From a checkpoint of a small transformer trained on Wikipedia.
Size: width 768, 12 heads of 64, MLP 2048 SwiGLU, vocabulary 8192, 115M parameters.
Each number is 128 + 32 x the weight over its row's rms, rounded and kept within 0 to 255. Layers, rows and columns count from 0. Numbers have three digits each. The size before them is the row's rms in percent of the matrix's.

# up: layer 2 MLP up, 2048x768, rms 0.0225, rows 1930-1996, columns 128-191
# down: layer 2 MLP down (transposed), 2048x768, rms 0.0206, rows 1930-1996, columns 128-191
# gate: layer 2 MLP gate, 2048x768, rms 0.0235, rows 1931-1996, columns 128-191
up1930 098:099103088108125047131115081092078143162134170083121112147080125104133088116192160060178102084071146142100078134110176078118148137099159150131139132132058122137176085155137085124149144107142130
down1930 103:147090110155147083220109112157159123121141166139127170134158145107142106111120093156142117131118125116139181111133123124132126153153075057166131193150184093167114172149109157165063120153141109
gate1931 102:134129156097165137156093140157146163158155109138187125131141127131136100131144081138146102152059180153113156140127088113135086088158100150138105084184058133167230133113123049100131123103190120
up1931 105:194087118132172056148180108096121125146140142127134111141167164131125184122210100168113112128152207152168113076124103143092122127118098155188110128110135078099140144192130092121170188152138105
down1931 107:137136095089107129109114146086080125083142181079162093135131117092145126110104148090154087092111143059113118128105138107128120107080106107116161133131125084132124141082150113153083082114083105
gate1932 093:154091123148072156167131110094161114088128116132091149177120131146124122121139111077127138136151058041131145111097100132142144090157184125099133118095088082074041109134144122133161111057155152
up1932 096:045105133094171177134157092095094149031125141160163118162121098105120142145093138167116163151089081132126161144106129133110098211081142131154129154106109058090119120121144152144154163108176085
down1932 099:181158155088119091087046178099138118125163169163146128137153143134085136089133132125097133150148121124121180127133106128123147114116100113055137104134099099187127134068100132122090158133150095
gate1933 100:119084134132154158085127088110055121137094196151161134127128098128127187163093078126138159150119162081136175120137200096117195108061105158148132155169097121154169133126124142137114146141126145
up1933 098:146124158128120107134080126147129133106152119167146146140137093120112119157129225169143094145144124102134110130148129159115127104161182112153094171130084147069139125053089153088138067180122040
down1933 098:086085188145109156095168158128067077135101108039121137146130143139126078166117101160071140139143092112120142147146131106147103118139127120097098127126133166141148130172149159092084161113170133
gate1934 096:121107102115148117102111135142128114091125098119130110145101177145126136147193172070112123161116143103105108140156094113137105179122104168093130124161100037103119165109115104153150104118080154
up1934 105:127157156132094116178117106126167121159095161117139129168114114151150126138079147196155114078154142148132140137145155148111159121117182105161138122134121170168130132152125140117119112188165116
down1934 107:147138111098110140152169124096168138145119123146118134142122162206147134164156115077042158109069170106158085134160033140145152090127181085183104184136156178103090119104148167082112121176105144
gate1935 110:156126107148132139165083187138138126082132089138114065078148177150148080194129111079098154141149112172107131149114083138164139118118132127113114071071143128160081194141137135170176104101158061
up1935 102:145138081150107105100102140128101081166109102123055064062160159137148177140119113105090130137120166143129129145159124142133047111133122072134138107125128071093106116133081124141133187181078155
down1935 107:171122119171096151155109188133139083086101121084132097123126108148126187149113178126148167093117132125136133094141048143130124110121158109149154121155094104074118115098158143107116160121117119
gate1936 103:155101143091174161137113087123052120083146116110155155135111160075163135100170065150109161121138138102087121141149128125179112144131099087073142112109148149130167117144219115105117179099118085
up1936 107:069151156156098096068106159087151159145108124131104165126102154099131151083140182124082120164172109220180049158088115161178133049146118187123086110149167156087057120115126149149101129097097104
down1936 107:099115145157176122141188131125166133156107194124175119184131142130134106138126154079173117124200075048176155126092119084176143147145081224101154106158109155061155102088140096157105185104101166
gate1937 096:124156077108142113149153106172103068133135113086159143167107115103135064147143098105158147115174077162131170179076124154124136115139163185099131190149108104128119114165148126109159099118120124
up1937 096:082151108104101123181086100145125117130163166082156127136114179163129170104123117091097069129161144153048120196109099126123168101156111151176165139134158152096127141158146102233148139101114137
down1937 097:145063177119115097151126105095126116127125102135174120118087106068157080122146153045118116151108127113087096104092090143138136127147173137133122151145133093153080131065146114102126128088132103
gate1938 108:155091152123091153171111094105123062146139135126062138081099172157135134158150191208100109163209172123206129159116113154132115111163159106090151187096156119109138160188151110120117130062182117
up1938 105:104103123046151130067157151123097160087123059115179134168180081118135127075170062078119120091110095086060109103105121108121170190083129142154156118162126159128124095125122095139138112126115152
down1938 078:119166142127154101196091033128092050148144100124116120173130135069181139168192127142122107181143197135115102151158125078098115125149138152148121146130133056162122112145152182114138150125153179
gate1939 102:139139139121083168104156142156147143171146131084193123088162168124132136133166129182144087123165128122155138123103099170098153218129143115101107174138107173152159107089075124160145131099172123
up1939 103:157058140155100102102152168122098122133146143093133186157179098145109163101148158109087161157096150182073143122198171103123175111129122107148137166136171165112119097119157167114087111110075123
down1939 104:104147157106154165145087191151097126095182115200129082196154119155165052134133160168087115126117117203106126123116090115088103102141070120222108065078144131097145167099119159144116088142121125
gate1940 094:122152102175108080180155121163136147119120127160144058087172118104121128107118140120168198129098124162136140141151118111131100111096215175143068098114152124089130101129125130104159062087147160
up1940 093:094114160089128170072088155129147146104139139087143162151117161160132114159136131158098097116145100087123157156102140139125147115133073085140195167151095170158133135150133137100101186199111141
down1940 096:104152158128099142156178161103157109166091159114098154077196113109147101141111109121146150154152128145088159106124160140160142124168158110133134138153135132082113102164160184154101139138118099
gate1941 107:165156136149185152151107084147139056126155161132173165143118176176179180175195191174169137072148121193168163095061063134098147123127141168093142084165136130113151120132091153092120114153116136
up1941 103:103099104119124078179111109153141136180086115117135093102143155109124062113116091100156119199117129128122106134143087052180115139100108077142133093111083106165160110080137122127166157087133129
down1941 108:126193107098171122196163060066146145097174171121088149107090140150183189134212129145122096120089151166173121185059088100126156096102141083121102135143071113118141136115159085113116120086157088
gate1942 092:155128123133081197136156162125134120153091143186134155070103122154131158199135083116110204109143115174123141140165123099115122109175106210130108103176096104135140149135094108083130133103095134
up1942 099:087128152129146114132090147109124171135114161126137122111172128107145150112179135079162178115215154136127112123090159200113155103108077175117131145142080141148115152127116096133109157129193114
down1942 099:207133119148096152136127100081129068082129122092123134122119165184130139136127148116148127072152108105103078106073147117166099092113108108124091168201086143123148151182125105116102163126094164
gate1943 116:133142096123167091107128176111109154116046177050107081095102116087125142155121130145134169102182122094199178092100109081189109141137103130124123144090121103060133136082119127155155104135111096
up1943 110:113201151165140182127162129155104041130115123087173140110141117137146110074124118059157098130090094117118111113122175104158170143148112101136201134121173097093130131154137094127133169112183058
down1943 109:114132132127134155116117144150108125127097139101111157073156171078090098128170124137091112142206088084163102164083216040136102084135073127093145125144064138193132107117152106158156183096128114
gate1944 109:155096162183147207165204092179165099113115072127106138104099116087134164089137135117105140147130115104142179131137112100138066086104145100057127030153164106184121097101109135117179131094131156
up1944 108:127142132143138155122093123208172145156096118123137101157091103104136170161111162086121126174056159117071107123193131061155105106085128095053134157077107164140174153153137109067197151113134165
down1944 109:098128155139071087114106113168161112112168073170132138160171122065101087143148120095151099107154091060074192095121112106131132123133101129156123169115134113119091079133114147171129151125132152
gate1945 095:087111185092135223149142146118141070156127147114091163144133108092137165156167166149149150075172129170099140083123099110051134129128130141129102123127119118083072080128142162165132153080152154
up1945 100:120069102194085100091108115134096161144135156135138112131058143115148115189165135114105153107135181117144124107105119139112179110091211149143169092112188139162104163115091128112135103092079092
down1945 101:133063088121094108055126135118097085125106126114119165121076116048088149081125083164205156101175115131152074132041174075149150061159172105115139128126118192087150150146180168125131124072122196
gate1946 100:095100105144179085113159145070132093109126122134190106145113124136143130134093069091088170114129115168091102138165149102110153164083134187092140127119147129107050110131159153125172088107118153
up1946 102:103136123158130141211118102202188149072173160155165157096092123154125073158149145136151127121117074100114156135131157171152105166097137114206159097121147153185093121125168053154160161117150079
down1946 099:121136163155137170115154120119154155103161208137127130141080135153121123095140126141172141078064175179088160086133106114107098138134102106132108049158126105183133119086140127145130104150037136
gate1947 080:075117207162128152124133095140148055132146048113157100116129163097141077154102129080058122148103168155141137113099162133144125067120157172109194132163118113143138172123159128167202121176159132
up1947 080:178145110139105084136109088170148201113158147128146128145103109165138172136166158151159126144104115114067122175133089107118101115100109123135095131107149111128120104193084120066066127108140113
down1947 084:145090108122162110152191180167121136144082109168139088188105105134151136082158178138110147143158156087099128062109127122154142131148095146186161131097126187155146122150050135160117110103186117
gate1948 110:127144113120111178145156129100146160069072123095202137156101128134131106081087145116100127119127101066135105101131086112139150108085108159148104140078105157147162126132192144107133140118044123
up1948 113:104165123103115181096146137086127143097174135125130127138073102146124120090088128064136124094133112070139133124105121123167174101172113211065124123153194133160121153136135094075121121152054168
down1948 110:107105101075114102131118146137162112107146137117024131143135178175140142085117124124143144121153184101114137114123138112136136192163082188170084121104115156174159135159114179135151142161114134
gate1949 109:159074196127117157146170099156147173119139046110090143155145146189104194168148115153093143112113130114130124182151134116116156105182108078088172087047118126120089123157190070136099081173109136
up1949 109:138160153170118130095102105128126104122154115126111177142152114091124096157123123156101099152094149116093135152098105064176148131104149087181141125115157070071124076102169146062143092171138146
down1949 112:139157118096177126144144097145117101094128122141136212127114169124093104159108058112160137093151111163090146103055103083106116099167122112161153125124162102105160111153129173141110099091077174
gate1950 101:104089169068156140111104145137110153128129116160103121167088096149151173099129113100113134132100143098123141115165167148119142148155156153084184168108126113119138127123113138114093103186137074
up1950 102:151170142149115104130104144135130134130114126111129136144151102044116115121155126111104131076145154100114129102142123200061105170091145139151142181132093141063170116056121165097111115149091084
down1950 098:126119172113155142138172123074088116205136064135121140131132137094143144074129137121066138128134140093102142077128129120141123090120111150104146085166154118121120091136091099066154119150124131
gate1951 102:097113067113151108110174120100067137098134121165151140114148159140125135127147074152122129114142171103164127197154119120115137101073141114144080104146099079151117138086102094130122180117096131
up1951 099:086154092102149074092170134069095107142139096131099142106155080159145123140152078131153085089115133129081102155121165151152102124064121108145134139148137124161125137125086121083133141180069123
down1951 085:174145167144076164156120116161084116174095150107149132114106134081091108163161127102115128104086142152143111093148147122103169151102120104127104123213160186132102137190155174153124070157133113
gate1952 099:101151156136180149139088116131130143103150086144117116064150175086129183117167082121077138105174110131149166115181127136089112136057128148131107082094117134143101115110161130133115107167120124
up1952 102:109140165131105141092111128154083148124129102150065099084133162108114163070093090099115140174149136056138162102102172115096116131109087152174127105116137123201139188101137089157137098131120112
down1952 097:074149176158122126125147114151141077095116133160160151137169111107102098051109134151116062112061155111173174196108157074103103124143142126111077097108129142093108222211110116157123153163177136
gate1953 105:136148092094119114083060132177143127126054091110111086138126097144145085200113128173126149073156131137159097143176121128188085065110117123108024135149123137116143160145097131174134115137123140
up1953 102:235131111048062089115137171177148114106116169115108071091114149153104106117088118197102168077185138078133139084107073119120146055141114144192029160125152146153133166153147129142156144146133161
down1953 100:171107115139098113072168167158138162162185157103102065134132030144094170133141123111145141137137117114052120101131069148120133090119172089144119136120147121155168123116144131073105154092094159
gate1954 088:073077098179086095105132144158150130121118137105177159134124168094132145140102157102130145189152128112102171150075124145137095078181142170101102135042112114133119134085176131150177139146169150
up1954 087:085105172109133078124143127153200136118145137122164140105140151129130160131135119144147081173143099162140221126068115142102137146152135170133065073127125105162150100129194161188142110082226163
down1954 089:133140164129148137108138115179155098170125089158125142150173100156151124101132152098129065125138135132175119152149118116118136110183117122120146145104176156190200095154120128117112132131149094
gate1955 104:049065180141116111104156104091139147128180152146133077101114111124119128115098143172161151184157191102188141097154061149182168121110140133147119101103138105132133118091126142157165102109101148
up1955 104:190143154115136152166136114157110115113178146118141152141077082124154077121163171124119078156116145184070114121111128113103111081124086163123159118170090074165102087120141119056066176098142149
down1955 108:181134101128171115163152105111133098137196127076113125068112076190164120176120108124133143136066116172117131140102155071110137151149103099042128129180119118063077134092095120092156149168091168
gate1956 099:135115133108165114148186140099154080155069089130096167131104167117121139137057112122132134082102170128132131060189162141179087155087097136101159149184162119118076169104138110110124109070141134
up1956 102:104135095129155168122109146112132065108129125106135148171136132084123108188092065092124185141083178145130085125204120125114107062116122165095129137141181063171104130099098160087084139111135229
down1956 102:160131101151152122095186080114107176164154162179153100099126122152108174145210141134183112111105100166031184118119136148169109126075155185111114063111066127190099150119139147078152053101134150
gate1957 104:108053143149169124146137086141067084172148140194106121107139168081134126173118143135163087192109068141178122120109108148185105140100137104141193156095132101124067142102104138097131074120157199
up1957 104:173123105121117103102156108122141124117151076209171148157184196100134170153163076154122048171116090154089187106136177113141124191077144125122147084085070148195068107117127086160139114110162143
down1957 101:107104094128111112138151124093177087130173127114175091163141145125092186117131140192092085119168171126120111100178097120120101140112125140088131129139104075141089158186087158057148163148099123
gate1958 091:116127137111149086144140149108123119120113089168158142110128073144142167099052073133082121184158074124134083095196087109105202111150133037174129157091157119155111102171157088200085077096154117
up1958 096:114162104073121161147130129070081127078135120109139108191126193164102117149138122216091065167093148138124141121129110213082104186083174158101125116113213105135088116089121165157162174122138116
down1958 094:097133104128164169103122124147075089156150122124105183134155141177153100153169125105110152105137124066170164072102100097133156086110191154069094107141125118133091126204155115146125113098202114
gate1959 096:164153137094159147151050127151167088140108119153142215155163171123138137117137140181148107075164125132158100133148107153161136132106132074153167047097096135151180158137126105078116113102121155
up1959 096:085131165084143158106150140108118097080122145156159156174154103126122126105158087123108126140142207136119154116145197094133087130117102173135117118137085134064146129112111148140161141099069051
down1959 096:112161125110101100120111167090145118158138181093122124160122159098169122080065086123174132127154086146155135116103148102125140149102134126117125166049187130054105158062109096058145174129085138
gate1960 096:164182132042142096184067125108152126109137144160158073155121139135131115113085159096148118138143094124091100151174170113153129068132138117145106134089085128115134158109187091129175148105070140
up1960 085:117222146094170111121088147123164140115138160208102108167106161122144133126094151101130110139105095169146102108151153162125143113122097138145091132069120174193185127082214119131136116087117125
down1960 094:049129099116116122083111208148143194086123149118123108125103148121121118138100130167116133098112101099165062073159142099176148104132141126119136150165166090064173148055131139127109033088155116
gate1961 093:145141111106149110119148129123105093185154124166114110130043104168148128121126185100139091128175085128091185197128214139157143135092076148089163083094129134105109111132179134137136129120035140
up1961 097:150137166062149130118065123145083124169123151150100146131162141135120126148139104183130171098179129135104147168115138141104158112133088143156152071195119154129146145073099151103099113138198104
down1961 096:082153158118124148104128208145116126157127060069057128148104066120141125164163115098116106154105102214127129134088187129152119132087136125132148124083117140099095142125084068132165088120102140
gate1962 111:141118067095176121150105165121087103139127118175165205142139111176133175154147154139146101094140120126132097125159108177040144159147114126095176107159140130158096120121105176181132105098119128
up1962 109:151085150109129148127123065133152106097159152161122119144104184107127179086158176090097145109114168117192182117078120105089123083101151082134108093158191110193130089189110135181101120113079104
down1962 110:152127180111107112136095111195139145110129137141143158152180159157090069133115099146170098089156120061117100157166171120126137094167123180127146098156136164114104149101049193112122122150063132
gate1963 108:133122161145092097158138155136100123188142101093101141138148121153120154134143165164174090186125118074142113111081067086116165068125097078155165125130168149061115104191094170188135141093203158
up1963 108:117168168122140139126148113211172088131163143124100114192133133143159165123167129114126093142135089149127183146129119182115096092054068119146152088096160096111158103130155121156177160141111094
down1963 108:105135085093186115100089090144162100133094140149063080122185109116160155141079098092182119121177120113163174059134146137124124149117092118120104107120123062090091099150177186156172087157132139
gate1964 099:167170180171131169146099092091129155120129136120113120181127183138124142143119100157220132091182108147131051139106133129142107091098163144115144095077089099145112153171175172122141128146061101
up1964 103:144164085122137119126173092085140106096080151173166090128085171071129104134143139073053200175164072142117096134080113162105123135110137116176173079093115159089141137114104119060185119135182157
down1964 102:114171107158144142133124122078122073065201081129092091100177132111114120101147135129109151155162124073126094163164090176138105150117148170140169155112131117099140124154108130125120096109125165
gate1965 107:122161126091109141119096124092145135097063102148106118101102131092143086089122138109117122143142086121091125144162077115121118164098163079145125077063183102099126164080078185113096050147078175
up1965 115:148139117066113152117104132084127125114050105153104122097128094101124090077108073119134120126142097129108124146185107135113171185101137108134133108078179109107125181104092162121100081149104186
down1965 087:143027114157139147159091081061117156133117103129139120112139160095083150106171103137124153181089084127166113118168104160122129108128148119145128087096136132144130103105156139067168044171131115
gate1966 101:136156109144060122142121135121164122128082097065100149184098152111120164115120126147124134098134101141143129145169123206076178142119159101131129156136163105058101171151153135154180151095137109
up1966 107:099121131105164128165101145122103114160118125098129139102194095085147183124146141117132166114099195127150141083127165150140109148150130158095053067163170133148167086127114126094122108175105093
down1966 104:146117161225118125140131123138141136097084094083152164183101138134125155122110130169152076099096072121111082155115098088126113087150067084153120119097122136124169154130112150171145144139203107
gate1967 102:178171147148166153148084162129139143153106093092127122091118153168135096122085141130093140153137121123116104116134136095103094142147198147142125086045090113132100185132148145111120157184125189
up1967 105:097113166088162114107083099115165090101106176085111113116093119159134109142106148159127110150224161073148146125180114090128132124087112121100115132125206079100113133214128102096160148138094171
down1967 106:102096107136129101144086061134139157119102123108134107163091107185143148160088149138133155134130125140113147129192121150136131135104067134119175195086081112153068122155157107106140160099114122
gate1968 094:150102166157225127158129111137081134138128176181167106114107093139115118153120136125159178141100158112067124081125157142059105155128179124126110100132056124155164103099182065139120165140180125
up1968 098:147091087112082099083091136073174113124146143126124088144144186130125118148080159141139178102134104156185097159104102097134183115150051154124139109114169130152089114134127153141142151148128112
down1968 074:130143163111138105149146135073151133115096111138158153053149132179151119148182125117163175159132148035176137101116069142119180148174073136165091121125149141073104097185172120137130130149084136
gate1969 098:103157095162103083159113187137135149055143093146137171112089088089141104123084089144084114159183174137164100168154139143106108154172144138156149159180166111121061173152181136155138155140104077
up1969 094:147160136111123071117089147164144100088128157096090118086129122163112155186115106175164099112108049109126183107167117123130170135115105067142151141116160096158129138076092159129142062113114198
down1969 090:092099169161090137151140137188078145154154124114087094180107121112116117091127085173102149088139085181048140102114165133129125141190235141108150135156151126146108170128149124162158164141124119
gate1970 099:120121134099071109082119151096103140133182081130107127111158115188101132074157117118132195115172085134153163184159154148109108091095126143135044097167097138118128101062182115221145102136163112
up1970 096:110139167144169074154165126181141116065099100082150106123113191092155179189203098116152119143077178106161108149128161137123151147116079111165147103115129196153149138117117138132080137153112117
down1970 102:108181141115111159123118140158135112171135134194134188092166103108100086133095116099150094087185084150075178126132163125138132140126122168144189127167102119198117145058108097132089121146121094
gate1971 100:170111147128121109128071105102123163095122099138132143100114148081149127136055180084089118126113132133127109156115088154177101124162103161109174111121074180107094153144150162086170084140119122
up1971 096:175094148096138183191081095126134135049130074096130102185084080097121165142113120183091122079056140155094128147205164080135072095130132118138188142146152135070109176098165176083146129117130145
down1971 101:195099128189080181130156060238162135107142120095087112087138129109153122085121042133203134143132156081130052071126118138154135138107101141132164135166085110109072154154075128105115067220161136
gate1972 108:123112137083127082183147137122113087153115152091142150079147158117142153144173100118176102134153096133118161112161183148089194086125110210140157109150127125152180116126139180147111066177117114
up1972 115:151134092195137209094045140162167149104105133108173073122144135150151176134106146123125095112136063187149104113115114115134118093100216104103093129130143181068060209134108058128056112129153131
down1972 111:104127125174080155142105183115138174123131118165121070136128144134148075147138170119098090099178150163124118108137071090135091142135131103083169091104111113107120113138090217105126109137123107
gate1973 100:178100108174094131158149133128171133173152112146236189157178115141136134123082131091176147170108170067158119135096099164070145115171138167170123110087142097102123139119169154091121139088074123
up1973 102:074149147140118141063115125129123139099104200111110150115116099172145100125080138115082086101127094192134155116083106114178051160155122145136105168128090149198138135121140178159152067138136174
down1973 106:075155124094069174101099155151123163173159146178130113148161181173190128163106148130081170127161123157122159084124087164124144145106129122133123109131152102181094131102146140073099129068128127
gate1974 105:116112129185159158126143160110152121097106101092105141134112135159152119107123171096123200191159152136133099133126153162121154157083168103114070161123180109108130099130155120106085079125119121
up1974 105:145107163119106129105115119077061156178159146141131095138105120168131166106168115108186155102059151099125124074135139159102182136107128169099095149152162140119120140180134112111101120175083164
down1974 106:153150117115129095087133099056154123132087044137163112128171083155094143174122186124174186151117119103144176079146164093194140079103089124107171170087128133094137103134121207171146186137204165
gate1975 101:096182136077143127117126173160117102128122134145160113069185091070125146107163124213177187110125068153086069140083183142132133136106078152136197122118064114149145172122165135081147136106097111
up1975 103:093121124169106096070182133167181114107145161151131126112152132104117126152119133135126083123159164157160160116139092124062144063194140117148176127126149110115120115123093124180093128142118229
down1975 107:140096075126162176109125079162167141116114078087151149164147136114087121124129145206143128095110172150085078168112150144158166128130162115149122100133116110099126158153143133129135146136103178
gate1976 095:090173115142125073069151142086206149091111104111203108131093088106146109094165108090090141093108154071172179128184128120114075166153075142131129110164143106152099116102241159205094074147104108
up1976 098:122153125200116158127052140133183161043122170089126227149138094124124077145089160123150093143105118103136176135167143199146200147155138067095113171172149115147149147097119135169160069141157134
down1976 097:171132087106138064161155118109081161102133156089144076158170107074158131164117142150133163154114161085140055138104102111179138109125129128134117183131127142177139073094115178075119127114180163
gate1977 092:098147126132125126164152135155170120126186121065130118138152155109141111104085101114067144086152187083113132162213087137105142129134095152143148123088141189130161134126158135112080117139151139
up1977 090:185117125112118165110111120126140150162095110164157148082127133135135099173161144170156118162097080157111119103054127105161115131081170137101113097208144077166103126108101137147138099119120101
down1977 098:101134104073118133178150125074103095130148190153135120082100133131152150167111115143048146138190113169107159091108086143130089131101118083058146127134142091129102096097125117192088124131131154
gate1978 097:103075078140141161120127110119106136154127152116133130140097106149152074121200161130174165121154163157141134146103102137130149124145171125088058128141172140136103119063105108073079149096113125
up1978 104:097145141190170086157147059107122129134188195104141136173119110163111138098144141140183068134123150117086117170094100106116095116051077108139186147146163092120221189090133118168143127145103054
down1978 100:109057156107100113086207172121138179138142107140136088181166084125147203119159131105076168183120146079160097159205079088115152112071080097127136163141172122224127143155100188129133101122167158
gate1979 098:083112156133159158148124091170174115112118091108131060121178147074130142156152165117130117184176068133212159146065122095137047091107107107126168090072134127133115158179137068119108146135101114
up1979 092:104135187099172178172083110121157156084106056137114077138155144051114146128158157147092114177198060176209119118108111125139114162127113088101174113122162139149114125179137112131128092111164120
down1979 095:153105095144104131138143112129083138114137149167150162140109092098128109119152147128113024097149136123145140154149143164119135179180099134108121164140141117151140093122169128133115146125142127
gate1980 106:110145159081115135133169136146089144135088159110131131109160106144142132137130144130123123137170179088120062147176128129134164149075078134175202088118111097086168154114112125113135100139114113
up1980 111:100122119119113146191160150127097163100145155101130133091159105190146110103113160148130082126152185112155053133147128134123146114091126130109160129084132130095142092092138140109121111130113154
down1980 100:143144166098076191160151157132149140118103164124109066161131141104091075116075165110116125120127147077106076101172165177173134126117178102168173104174100155114135074174100143161068131144113109
gate1981 103:153122151113107121147146168106171120121165132096167140114136142163118110125181127167097076136094127159115190139161094117113110070046081122117129137085131159143096131169137117160110158121144166
up1981 106:144106159085107140098157125128148142074142152089118139169145117117138139118171130138124162051097139116110216149112114144090088100098139106104118098071127111134137073163150144127125221163112140
down1981 108:128172129083164138167129123131152138155083161209126164115113128154091134112101116106141112151113145111142183112074143095167118165155131163175126138144084117102130128133040102095145119101151195
gate1982 100:093138107182131115134109072127082159106071160123148128138147058094118151166084156132125119145102146182127111091106094113134101145166152132137143111157153183136148128155127175074117075142177178
up1982 101:167099132071184198147108113121094173135136148135172098164124121147131088156178086101135123175109058134160169130160152174102135176165120094121102167144133109169120162104097142080151063154187132
down1982 104:187135120104118139141153157147087096139130179143102096099115130078128115156167140128162113158059082143132141104148184122097166099136092086163104090140142097144134200070124140113108172110130103
gate1983 104:099070127122092124079106141169161195144029096181140134162162069086134105107139077127154130175099136153122122105133157069123079164140158116061125154120143140131111111127143127152159163154149125
up1983 113:145132137126134101154124108089174174099078126091143165108091157164130135138112117144140085153099077047160184182148152148166129113120106158071088176108156115178095147137154163152078101144088104
down1983 112:104156113139152168155148096107136058111157174126175100116147139182120138170090124109143131174131154132127137118137092146137152128126120084160159101124144107101120179076098143090166125120109113
gate1984 091:081121107091127127132106112144090113141133133095122128125100103122132086182096119122158041146131109111159181122156081140093122163143111119120149095159175125111084155155103122057149158123104166
up1984 086:140144138173106089118139142147165129095092102134121100142160186107103165075143105188095203137171136145111113098102140129141153068142138126099119139139110121091152156119143115197128104156139114
down1984 075:099169168095091153072098070138164070173056143144150137125127136109146143121124104107119108136161093109111144171103122101150184133099157111114143093127204104125166124114111118119135116148162142
gate1985 073:066216149091115116156193120144133127134081119145132142181068091125141147134049067132164155104145119104090146128165071150130163121079203165162124200117131085115018100141106143115164092116105130
up1985 070:185227117082111055135184164132145123183098117128143108056145146112142158118088163177127132123183144157155149128090106146112113175129166063167149095127074134159126132102141115073140086070066095
down1985 077:075170146140183170104139123161088065136064112129184134161114101162107167139077035117098162160181161137125118104057101113088104141122130108175148125108135078083056153119111177096131054141099125
gate1986 093:175113138174131200174118113186146117146093103092125113131112126097150126121170104141110158108136117133127160115106111115123107151122097101104153113117156134109106190119108147138191136157128108
up1986 090:075130120127091069100116100108108136113144171142152147115116145144104117214127179138146062168141130110126075153136132149091125089117107144183131086167151166131116065174084176113051096097149181
down1986 082:141106120134134215166111120147118103138084103100146165149156086092213157172176112096125149086104174113077121102065123121148124125158134134159192138121128130128093150149098150119102142119070154
gate1987 101:161153108116162188131127063131081120140122103110160142214163139123138161122209141162121169166098144150163148166143079153090130112138095087123055081055156139174136129139116164157138186122134138
up1987 101:095158090140160116088098086103107071109158141137176192123147137118118097170098177213145093141089128087111099120076145153131135110138211060145143097095139090157141162153093200189142096088142087
down1987 102:115160048101137163114185138127087143126141192132189170231119223186119142147116102073083176116088080089127186147137084136177140138130163131134091143119175162149138171106148087152146127087133080
gate1988 102:097169140117145094117154107111137127137109095045162136086114116174157171130147110097074160156118136087185152123080100130066128123111087112063100123126149116122096123139102168138119138124124141
up1988 104:111079132147158105126124104075142111151128167157112107155111136187121120089133142120190126135124104102102153141059154158109149109098070092079159107120129094146123137213103093109132188096150109
down1988 105:157102127119135138094168178136133092115100125093101093143117158111101135108125125188171141180048152126137097116170149092167146143078146164121080132186158149151053123116179117162125120124110203
gate1989 110:119066201084160039095043113088107063091102156123107191089127177135148203143224135110108076140151154127165084113094123113097165110124175174132105094106079169171160112179128054132128127120169137
up1989 106:092159172145100156076076153161099101157126112063143131084102142098120144161131161162125149129104047191123137105147110118115202171100134169128130146077163127109071156144133072109130114123157180
down1989 098:140053105136072125062106183200117180113205168150187131135157155115137151134181194136175126130121119113124138163148083142106089109125107154102109148119141074185129149165132194056172162088128115
gate1990 107:199159122159185125164123111165141161130116156078122140172146163114152151142113122138128132111152152131180105125099102138116134096167155103062078112156153108095166191103100165171129117141112130
up1990 108:203096102141134156115123109129133139097152142107116151118106101116114187111070151162188152185204134120152118142074135087132119141179181095124075140129190090061119193149113108154147150126134053
down1990 099:100184146125148129103156076123160141169103100087090135084085143136134112070087147091147114140219038073150149162083184045167101135115163074100187157170185133076151099142131126157171152176115098
gate1991 107:114076132153152123165043152154127094106158120121120131118177199133141118179162108169161156086096101147135110048116138113163127158121198138103121126121167100115144110031098077162163100154157126
up1991 106:061085160162147157182169149165175162115146174072178174160086087154119097149146150127134162087145162142136104185090130134186110075090046071098186168160123142060135148108108126207144152095167147
down1991 098:094119156170093141086103133143114161124132133132168120106088106144120115063151114137102139107136165130169124162085180092130137129092155120102124100061121154117099126062090111097127158156145147
gate1992 098:097091064090147140133135146130200146114114122131107135150095203112149175146071076150067086204133112119127141158143049153137094159148068102084192159103166098144152123111152109069074106112104123
up1992 100:120152060063136137145114157067155134135116150115063138095138132189099157116083120127091109152143090113190116119094115109146093153142097141082127189156155084138147143117116151151106098100148141
down1992 097:086117120103077173109089203093128104122123179186091177139142089160121123110152198166137141146127153124173187124096116141092122193144136188108073204096114122067122159209123111209124152097151083
gate1993 112:136149142081152119120128108123152111127134144088130131146146186163171172124190109122136145094134180155201123131049109103128111134129104159106097096116180087118201166143130094145166165104083107
up1993 113:110164123187131103133133126111161098124132158088108119146130133073126152103168150102164118134154151090080093160122116130172096144112123129067128157079064077100105107105167122110122160141136206
down1993 107:072064105153170116181121153150142180082134143158083154116103093105138144137088129176152085134080119152148152157129094096095124161150141134103067139136152124054093160164176116126133125084115110
gate1994 110:137056120171128120180142136063114137133140129117080127093149133138134148159113117153122142090116160115128183181119051113156105153121102045120095175090097148112156179140138131200137117142103160
up1994 109:095196164089132127099091149189148144148172071135150094151101113142121149071154155113134098188155104116119076129152159137086121105101130185112154103169112096158111082152127125099144170088121130
down1994 091:120138111112193148132125108104159137148139106072121172147063137109164111104194138142096160145205137125180079161148115175109106144110124142139160105171120101131146115137159139082165154105184142
gate1995 083:149129113085081096182164191152160165143095156177098170109091162112098126163101121144155139111107129084162105198205146133061135154155124155185138141176205145128194136136082159161114139105153159
up1995 082:157142183102176085172133151122091102151103154112154144127076165146128083183110123108136160125110143134147131153149134111124109136107099145143152107148121169100143165172105057053065150128142144
down1995 085:092182095114070129132164101096124154082105079195115135185124027119120151113144175108137100133174125074112095140132103144070130151116092131175148134192059098147143118126129176123109115133168148
gate1996 101:168178183108148138163122073165114125157143082080154139147130093102126067128106124096193170138116091162129087114162133119156148145100090180113167148113152091036148119118132109125097143114117074
up1996 094:159035077106182113107141152065076124147104182144154080111127171112129174130163159128099110116152187120171135177114147099115088127116141056093125104158135158167141179147077103099140107153148132
down1996 098:108097044188143162114121125152122092092172118119096181100123150087193140118166096154096160115114144101170112129117087143113096090122175134081125104091127114093135212132074079093125172097150137